Weights of a small transformer language model.
Training: a variant of Muon for these matrices, 357M tokens, 5449 steps.
Each number is 200 + 30 x the weight over its row's rms, rounded and kept within 0 to 999. Layers, rows and columns count from 0. The size before them is the row's rms in percent of the matrix's.

# layer 6 MLP up, 1280x320, rms 0.109, rows 111-131, columns 160-239
112,224,198,203,170,199,259,205,157,182,244,238,245,210,217,214,126,223,201,183,237,196,179,176,177,189,215,224,136,191,209,236,155,243,218,186,234,161,225,213,223,194,228,187,191,226,226,172,257,214,153,195,151,221,163,154,233,241,183,211,163,218,145,228,232,255,211,205,215,204,229,220,193,200,192,168,200,201,185,207,208
098,199,273,193,202,205,189,217,205,152,202,170,188,189,228,175,179,256,231,219,198,217,252,236,212,255,222,182,180,188,158,219,222,230,163,205,187,188,201,211,197,162,213,248,190,180,209,207,237,201,219,207,171,147,192,171,217,176,174,167,188,150,191,184,154,225,159,210,224,229,204,181,204,181,198,183,259,225,244,181,234
095,178,186,179,166,176,219,209,209,193,238,217,214,225,176,239,169,179,239,178,209,181,165,248,204,210,192,205,192,233,189,251,176,180,256,152,199,241,271,164,248,201,169,263,184,224,202,204,194,206,218,187,215,160,210,206,133,183,253,204,161,219,193,188,178,145,256,219,204,158,184,174,192,189,182,253,214,219,241,167,193
113,221,149,198,218,218,181,213,200,152,224,152,217,195,184,216,231,192,192,170,200,190,181,209,178,171,131,208,244,231,177,190,190,196,189,161,166,205,214,197,180,182,187,202,229,179,203,214,220,224,161,186,226,181,221,218,199,183,251,213,247,296,228,159,235,258,217,165,185,188,225,163,214,156,226,145,219,228,190,179,224
094,172,179,161,203,163,168,227,193,239,207,207,156,171,205,177,209,207,168,201,180,145,177,210,215,129,163,160,180,235,218,159,206,234,246,226,152,217,184,169,215,163,207,227,192,194,161,194,198,154,249,195,205,207,198,175,223,183,188,206,248,235,239,219,221,206,207,213,230,222,217,172,182,231,186,230,238,216,170,213,226
096,162,230,158,163,198,208,205,179,220,211,206,221,155,222,195,218,197,211,196,233,218,274,228,179,262,213,149,195,222,176,214,248,199,226,221,224,190,249,204,198,214,179,229,199,217,180,177,131,140,229,269,199,217,213,227,185,149,201,198,222,155,164,255,176,201,221,166,216,191,182,243,184,193,221,175,184,131,175,179,149
094,204,207,195,193,220,261,259,202,157,238,199,225,221,241,136,230,170,171,170,215,210,247,200,142,186,149,194,245,237,190,201,219,258,250,195,209,199,253,238,167,222,203,225,145,198,216,179,186,156,185,191,236,189,171,184,165,228,151,195,205,213,213,177,241,237,173,204,202,220,196,198,222,219,187,210,171,223,194,168,151
098,287,226,205,208,218,183,197,167,152,170,229,218,196,176,224,178,175,271,172,204,150,226,141,204,145,206,198,255,218,184,223,192,185,150,212,237,232,221,226,209,207,198,173,200,195,218,187,187,214,208,186,187,222,195,185,179,253,182,203,256,185,240,204,253,138,183,161,255,145,205,168,201,205,219,207,178,200,217,180,236
100,204,182,158,184,171,194,144,193,180,190,231,154,239,229,211,173,204,201,177,185,183,177,248,191,235,181,174,179,210,139,250,165,176,208,207,237,189,239,169,200,183,222,232,167,195,183,204,191,190,243,205,208,176,201,217,150,219,212,173,202,158,173,234,244,248,216,216,183,216,161,182,170,240,210,198,186,246,195,214,259
095,198,205,177,187,218,195,163,148,232,237,177,174,186,183,198,227,175,174,165,213,195,232,183,182,241,219,170,200,194,237,189,100,225,233,136,248,195,202,217,193,182,250,162,151,224,220,247,234,170,216,201,180,255,244,167,212,210,197,133,196,209,227,212,177,212,183,157,217,217,138,164,231,196,224,236,226,186,157,225,204
095,249,222,226,188,218,184,219,253,175,163,222,221,231,154,180,220,191,219,179,208,179,223,215,198,220,215,207,199,163,158,168,193,198,203,243,249,157,198,178,223,221,222,189,227,244,206,220,205,172,225,229,165,212,217,167,254,143,234,139,221,203,227,182,168,191,235,213,198,201,203,244,212,150,306,185,205,179,168,209,196
100,222,199,223,186,157,206,180,265,190,242,179,240,201,214,139,173,237,160,130,191,153,210,184,176,193,225,143,175,168,222,181,189,213,225,257,182,228,203,227,199,216,165,186,219,182,187,136,219,203,178,150,209,217,194,121,231,170,199,185,198,237,211,185,242,173,154,206,242,153,200,159,196,208,201,247,154,213,154,223,216
108,263,242,219,209,219,199,225,159,244,210,232,247,209,254,153,180,234,214,189,219,207,255,180,212,158,224,209,218,213,175,201,230,175,226,199,181,217,218,218,216,169,211,219,138,199,205,219,186,205,166,179,174,207,164,241,186,227,216,198,175,178,198,247,192,205,191,193,245,151,168,166,206,184,283,199,218,163,226,166,183
100,185,235,213,193,200,235,170,172,166,232,178,254,199,207,173,224,197,157,167,160,172,233,156,183,185,244,199,180,206,151,198,195,222,229,211,206,133,225,183,201,138,253,188,167,212,189,242,236,216,208,188,185,199,163,137,166,145,189,210,215,194,226,223,182,184,187,268,228,196,176,225,173,191,160,153,201,252,202,161,203
093,192,176,210,166,209,175,177,259,113,162,254,166,185,204,231,189,236,203,200,250,221,189,199,209,168,230,195,164,166,181,198,156,174,212,187,195,233,185,231,184,184,173,183,194,221,183,132,167,170,216,222,237,180,169,184,187,234,205,244,175,219,231,236,182,179,246,160,263,139,212,191,178,197,221,187,213,150,194,191,247
100,225,221,234,205,208,208,163,206,162,205,223,240,199,200,184,241,232,236,201,277,183,219,151,182,228,269,170,253,258,194,214,198,104,219,264,243,195,202,174,137,219,217,189,226,198,198,206,179,216,214,193,161,161,229,236,213,172,178,228,181,208,203,182,191,236,250,220,184,206,156,185,231,206,210,164,236,176,199,212,200
106,239,202,160,218,212,243,167,196,215,194,188,206,227,246,225,219,211,192,237,204,241,202,145,211,161,161,265,229,179,255,210,157,227,183,201,192,165,245,200,237,164,242,200,200,204,212,179,232,205,216,177,222,202,204,212,142,163,191,256,231,190,216,221,241,223,202,222,192,205,281,173,175,194,165,238,148,204,176,174,205
098,190,203,159,199,187,221,176,212,248,166,182,249,185,182,153,174,202,184,188,212,188,212,162,192,208,188,207,137,211,195,158,209,164,261,187,194,174,175,233,268,190,189,193,179,245,188,245,202,229,262,215,157,195,188,179,143,226,218,264,222,180,181,217,181,215,231,207,167,218,239,210,199,202,182,223,201,206,212,196,204
101,260,178,187,234,145,190,165,228,144,234,187,247,195,178,199,157,231,181,168,190,202,174,175,160,192,220,230,244,214,274,216,172,243,188,190,273,161,188,145,214,220,130,224,200,244,233,203,189,188,176,176,181,137,221,198,174,183,200,211,235,199,207,149,213,186,253,171,188,167,221,231,230,183,216,205,217,216,176,177,209
100,199,182,176,197,138,230,229,177,219,240,172,235,153,211,200,228,275,225,163,146,183,174,196,209,175,179,149,243,193,145,222,202,217,232,166,245,228,219,202,215,245,190,177,215,232,245,164,172,202,180,175,177,211,186,220,248,275,200,155,213,201,268,198,184,227,203,255,194,188,221,199,183,194,174,213,194,201,226,191,237
099,201,287,230,143,168,221,189,224,220,155,226,178,195,209,202,179,208,197,201,210,201,240,274,146,213,225,183,211,176,214,230,124,197,162,206,153,159,169,231,176,184,188,178,194,205,216,138,224,166,200,155,217,153,235,227,158,207,158,214,176,163,248,211,198,196,200,193,195,197,212,216,196,214,185,253,225,211,156,221,197
# layer 6 MLP down (transposed), 1280x320, rms 0.0288, rows 111-130, columns 160-239
119,218,161,230,250,160,218,147,191,218,217,207,213,193,187,244,152,176,208,120,204,184,190,216,234,193,209,181,238,221,199,230,189,235,198,214,150,205,198,171,242,176,205,246,243,236,216,209,186,164,190,221,230,276,189,197,216,205,197,192,216,198,149,225,147,206,207,162,166,200,193,215,178,180,209,191,173,215,222,246,192
098,252,156,230,223,261,164,213,194,177,172,176,218,228,225,210,255,179,192,245,239,203,166,229,173,220,188,221,213,194,182,162,286,195,234,173,203,204,170,205,273,200,188,160,194,235,211,148,172,167,184,209,170,196,194,181,178,212,203,247,137,230,213,158,239,200,210,154,228,221,195,197,172,226,185,124,209,258,199,176,248
091,182,242,226,196,248,246,206,220,133,188,169,201,164,251,197,209,140,179,166,182,237,203,210,191,181,208,225,192,205,230,157,204,206,175,227,191,184,163,205,210,226,188,210,216,175,193,162,204,189,175,197,163,188,181,168,213,193,190,182,243,221,120,222,187,187,193,182,239,222,181,225,156,223,252,119,242,155,197,150,192
122,158,208,186,234,192,173,207,211,212,210,115,167,216,200,167,183,207,168,210,275,225,198,198,163,173,184,241,192,169,203,172,185,175,188,196,196,212,156,226,201,196,199,144,208,221,211,211,171,142,159,236,181,192,233,195,245,219,233,217,275,240,220,218,193,183,182,205,191,227,198,169,192,190,203,164,211,206,203,207,214
099,219,186,183,233,189,247,189,205,151,269,176,262,201,239,207,224,176,199,179,135,210,226,167,169,242,223,206,222,214,116,177,176,226,190,112,195,195,190,200,192,225,185,200,181,231,218,162,186,197,237,214,157,269,243,268,172,155,187,238,176,194,193,184,188,212,194,244,163,233,237,196,175,169,265,188,154,206,255,186,189
091,168,178,162,231,168,195,202,196,214,178,247,128,179,160,156,151,187,176,253,197,205,193,194,258,186,121,259,210,146,212,211,156,235,210,187,219,180,189,115,164,195,212,194,220,194,219,171,226,264,172,171,177,205,180,176,231,228,199,221,205,224,239,141,199,201,212,230,165,215,202,187,177,256,182,211,216,209,254,182,219
092,188,249,230,220,166,211,162,218,253,213,212,147,178,183,179,228,215,196,317,170,186,190,166,219,185,204,178,260,185,225,248,132,220,194,217,202,177,157,188,188,210,203,235,199,230,235,189,196,197,178,190,207,165,199,128,181,239,214,203,200,288,220,218,169,200,212,203,187,176,239,168,158,205,189,162,228,155,256,182,245
098,274,166,157,250,196,230,198,210,176,156,196,175,198,165,174,221,178,175,163,162,192,170,171,192,168,190,219,209,192,221,216,169,201,167,197,199,246,214,202,239,210,191,236,224,184,214,203,164,185,193,205,207,228,138,171,142,243,233,191,150,178,174,229,206,208,203,173,191,107,187,166,143,235,181,122,193,247,229,231,211
100,264,221,223,232,237,237,207,231,227,204,194,215,210,218,248,252,214,153,157,205,256,220,175,201,222,219,256,182,193,193,204,198,223,187,178,173,172,185,170,199,214,218,175,251,193,196,216,212,190,151,199,189,208,194,190,165,154,180,164,187,224,183,139,195,172,197,200,151,174,168,208,212,197,188,213,213,180,214,251,103
089,182,219,221,219,193,238,174,195,176,169,219,228,239,201,196,246,213,184,325,146,162,153,212,260,203,159,232,185,177,168,159,227,229,196,183,147,206,185,191,166,202,211,248,191,187,245,222,208,234,200,189,152,212,238,202,196,244,174,207,203,210,225,156,188,196,202,207,216,199,224,149,222,159,198,202,227,210,188,211,208
091,189,184,218,185,175,215,217,143,212,229,200,219,203,188,223,209,160,183,215,187,222,184,240,145,176,152,197,189,226,225,182,193,242,166,159,172,231,212,185,246,185,172,214,201,220,207,165,212,222,209,250,106,191,177,228,188,239,180,201,226,197,214,227,216,204,178,142,212,263,207,160,189,218,161,201,182,188,188,185,203
099,198,219,249,163,171,188,231,183,184,196,230,198,188,270,213,199,228,218,210,168,264,185,207,190,173,175,230,210,146,188,211,256,163,212,210,249,208,197,207,189,183,180,215,203,230,196,218,162,111,167,239,176,170,173,205,226,231,174,143,222,178,224,191,176,242,189,170,151,200,241,174,213,174,228,172,247,207,248,176,190
102,181,187,123,190,227,160,134,205,252,179,149,176,178,209,238,190,169,157,181,211,228,188,174,222,199,177,260,223,179,182,261,195,211,130,210,193,197,208,140,217,209,196,204,200,197,168,189,205,161,197,190,292,175,215,180,238,211,168,247,191,219,214,222,218,173,163,257,162,224,174,182,219,179,195,151,165,232,196,184,190
108,173,189,219,162,190,232,192,175,227,179,149,188,200,133,227,262,234,209,236,266,213,204,214,157,207,211,197,178,188,192,276,196,221,156,153,209,187,198,189,181,246,210,268,202,196,273,221,279,222,165,220,204,161,168,162,158,214,192,233,198,183,263,231,233,206,220,220,210,201,166,192,190,179,225,195,217,181,228,170,243
091,249,233,219,167,256,181,174,184,164,178,170,214,213,243,236,193,161,164,267,215,185,149,218,193,268,235,194,201,213,255,194,257,238,141,199,184,199,211,166,226,187,202,189,167,252,252,222,213,242,195,192,169,197,150,248,143,162,226,194,220,163,235,183,182,170,188,170,226,179,253,132,221,199,234,231,170,234,194,206,174
099,192,234,250,217,257,201,212,186,214,202,255,159,192,199,197,257,208,197,177,207,190,142,199,188,249,170,217,174,205,210,188,193,207,220,192,165,189,186,181,191,274,183,178,169,192,158,169,170,174,175,231,223,286,205,204,202,149,167,181,196,195,160,168,193,230,176,228,204,203,242,213,154,204,221,167,184,206,215,227,196
109,152,219,218,193,193,167,158,189,150,223,229,214,198,235,172,171,199,180,187,208,278,240,215,196,141,241,234,179,186,233,196,147,185,201,195,187,184,256,221,181,156,162,230,177,249,208,147,186,207,178,180,220,230,219,183,193,200,222,193,229,239,137,231,219,191,194,222,195,217,192,174,120,235,185,169,163,231,183,237,180
099,224,177,197,161,234,175,213,195,153,188,136,158,233,196,195,211,201,163,223,169,196,189,223,220,208,190,185,205,109,283,257,197,201,239,175,197,198,233,166,192,185,232,185,229,203,169,155,175,131,213,220,202,236,219,205,237,222,259,195,169,208,191,173,199,175,217,204,182,181,179,181,153,221,251,214,195,191,191,173,180
102,248,147,225,186,241,225,227,186,245,196,215,240,170,197,217,203,160,146,167,132,218,209,165,202,183,186,153,210,173,166,181,228,233,255,208,190,192,175,194,231,207,185,150,154,183,200,192,246,218,180,171,164,239,149,191,185,165,247,184,164,175,152,162,201,221,175,168,191,193,160,218,178,237,179,192,232,197,222,191,223
092,209,225,200,187,170,231,238,141,188,178,207,194,164,198,191,205,171,161,224,209,194,193,225,199,208,247,177,190,243,224,187,224,191,164,209,189,119,183,210,199,196,232,205,238,155,210,133,179,183,194,163,215,196,206,190,173,183,152,181,183,175,158,166,247,183,219,181,194,216,197,212,266,175,180,183,201,166,252,186,207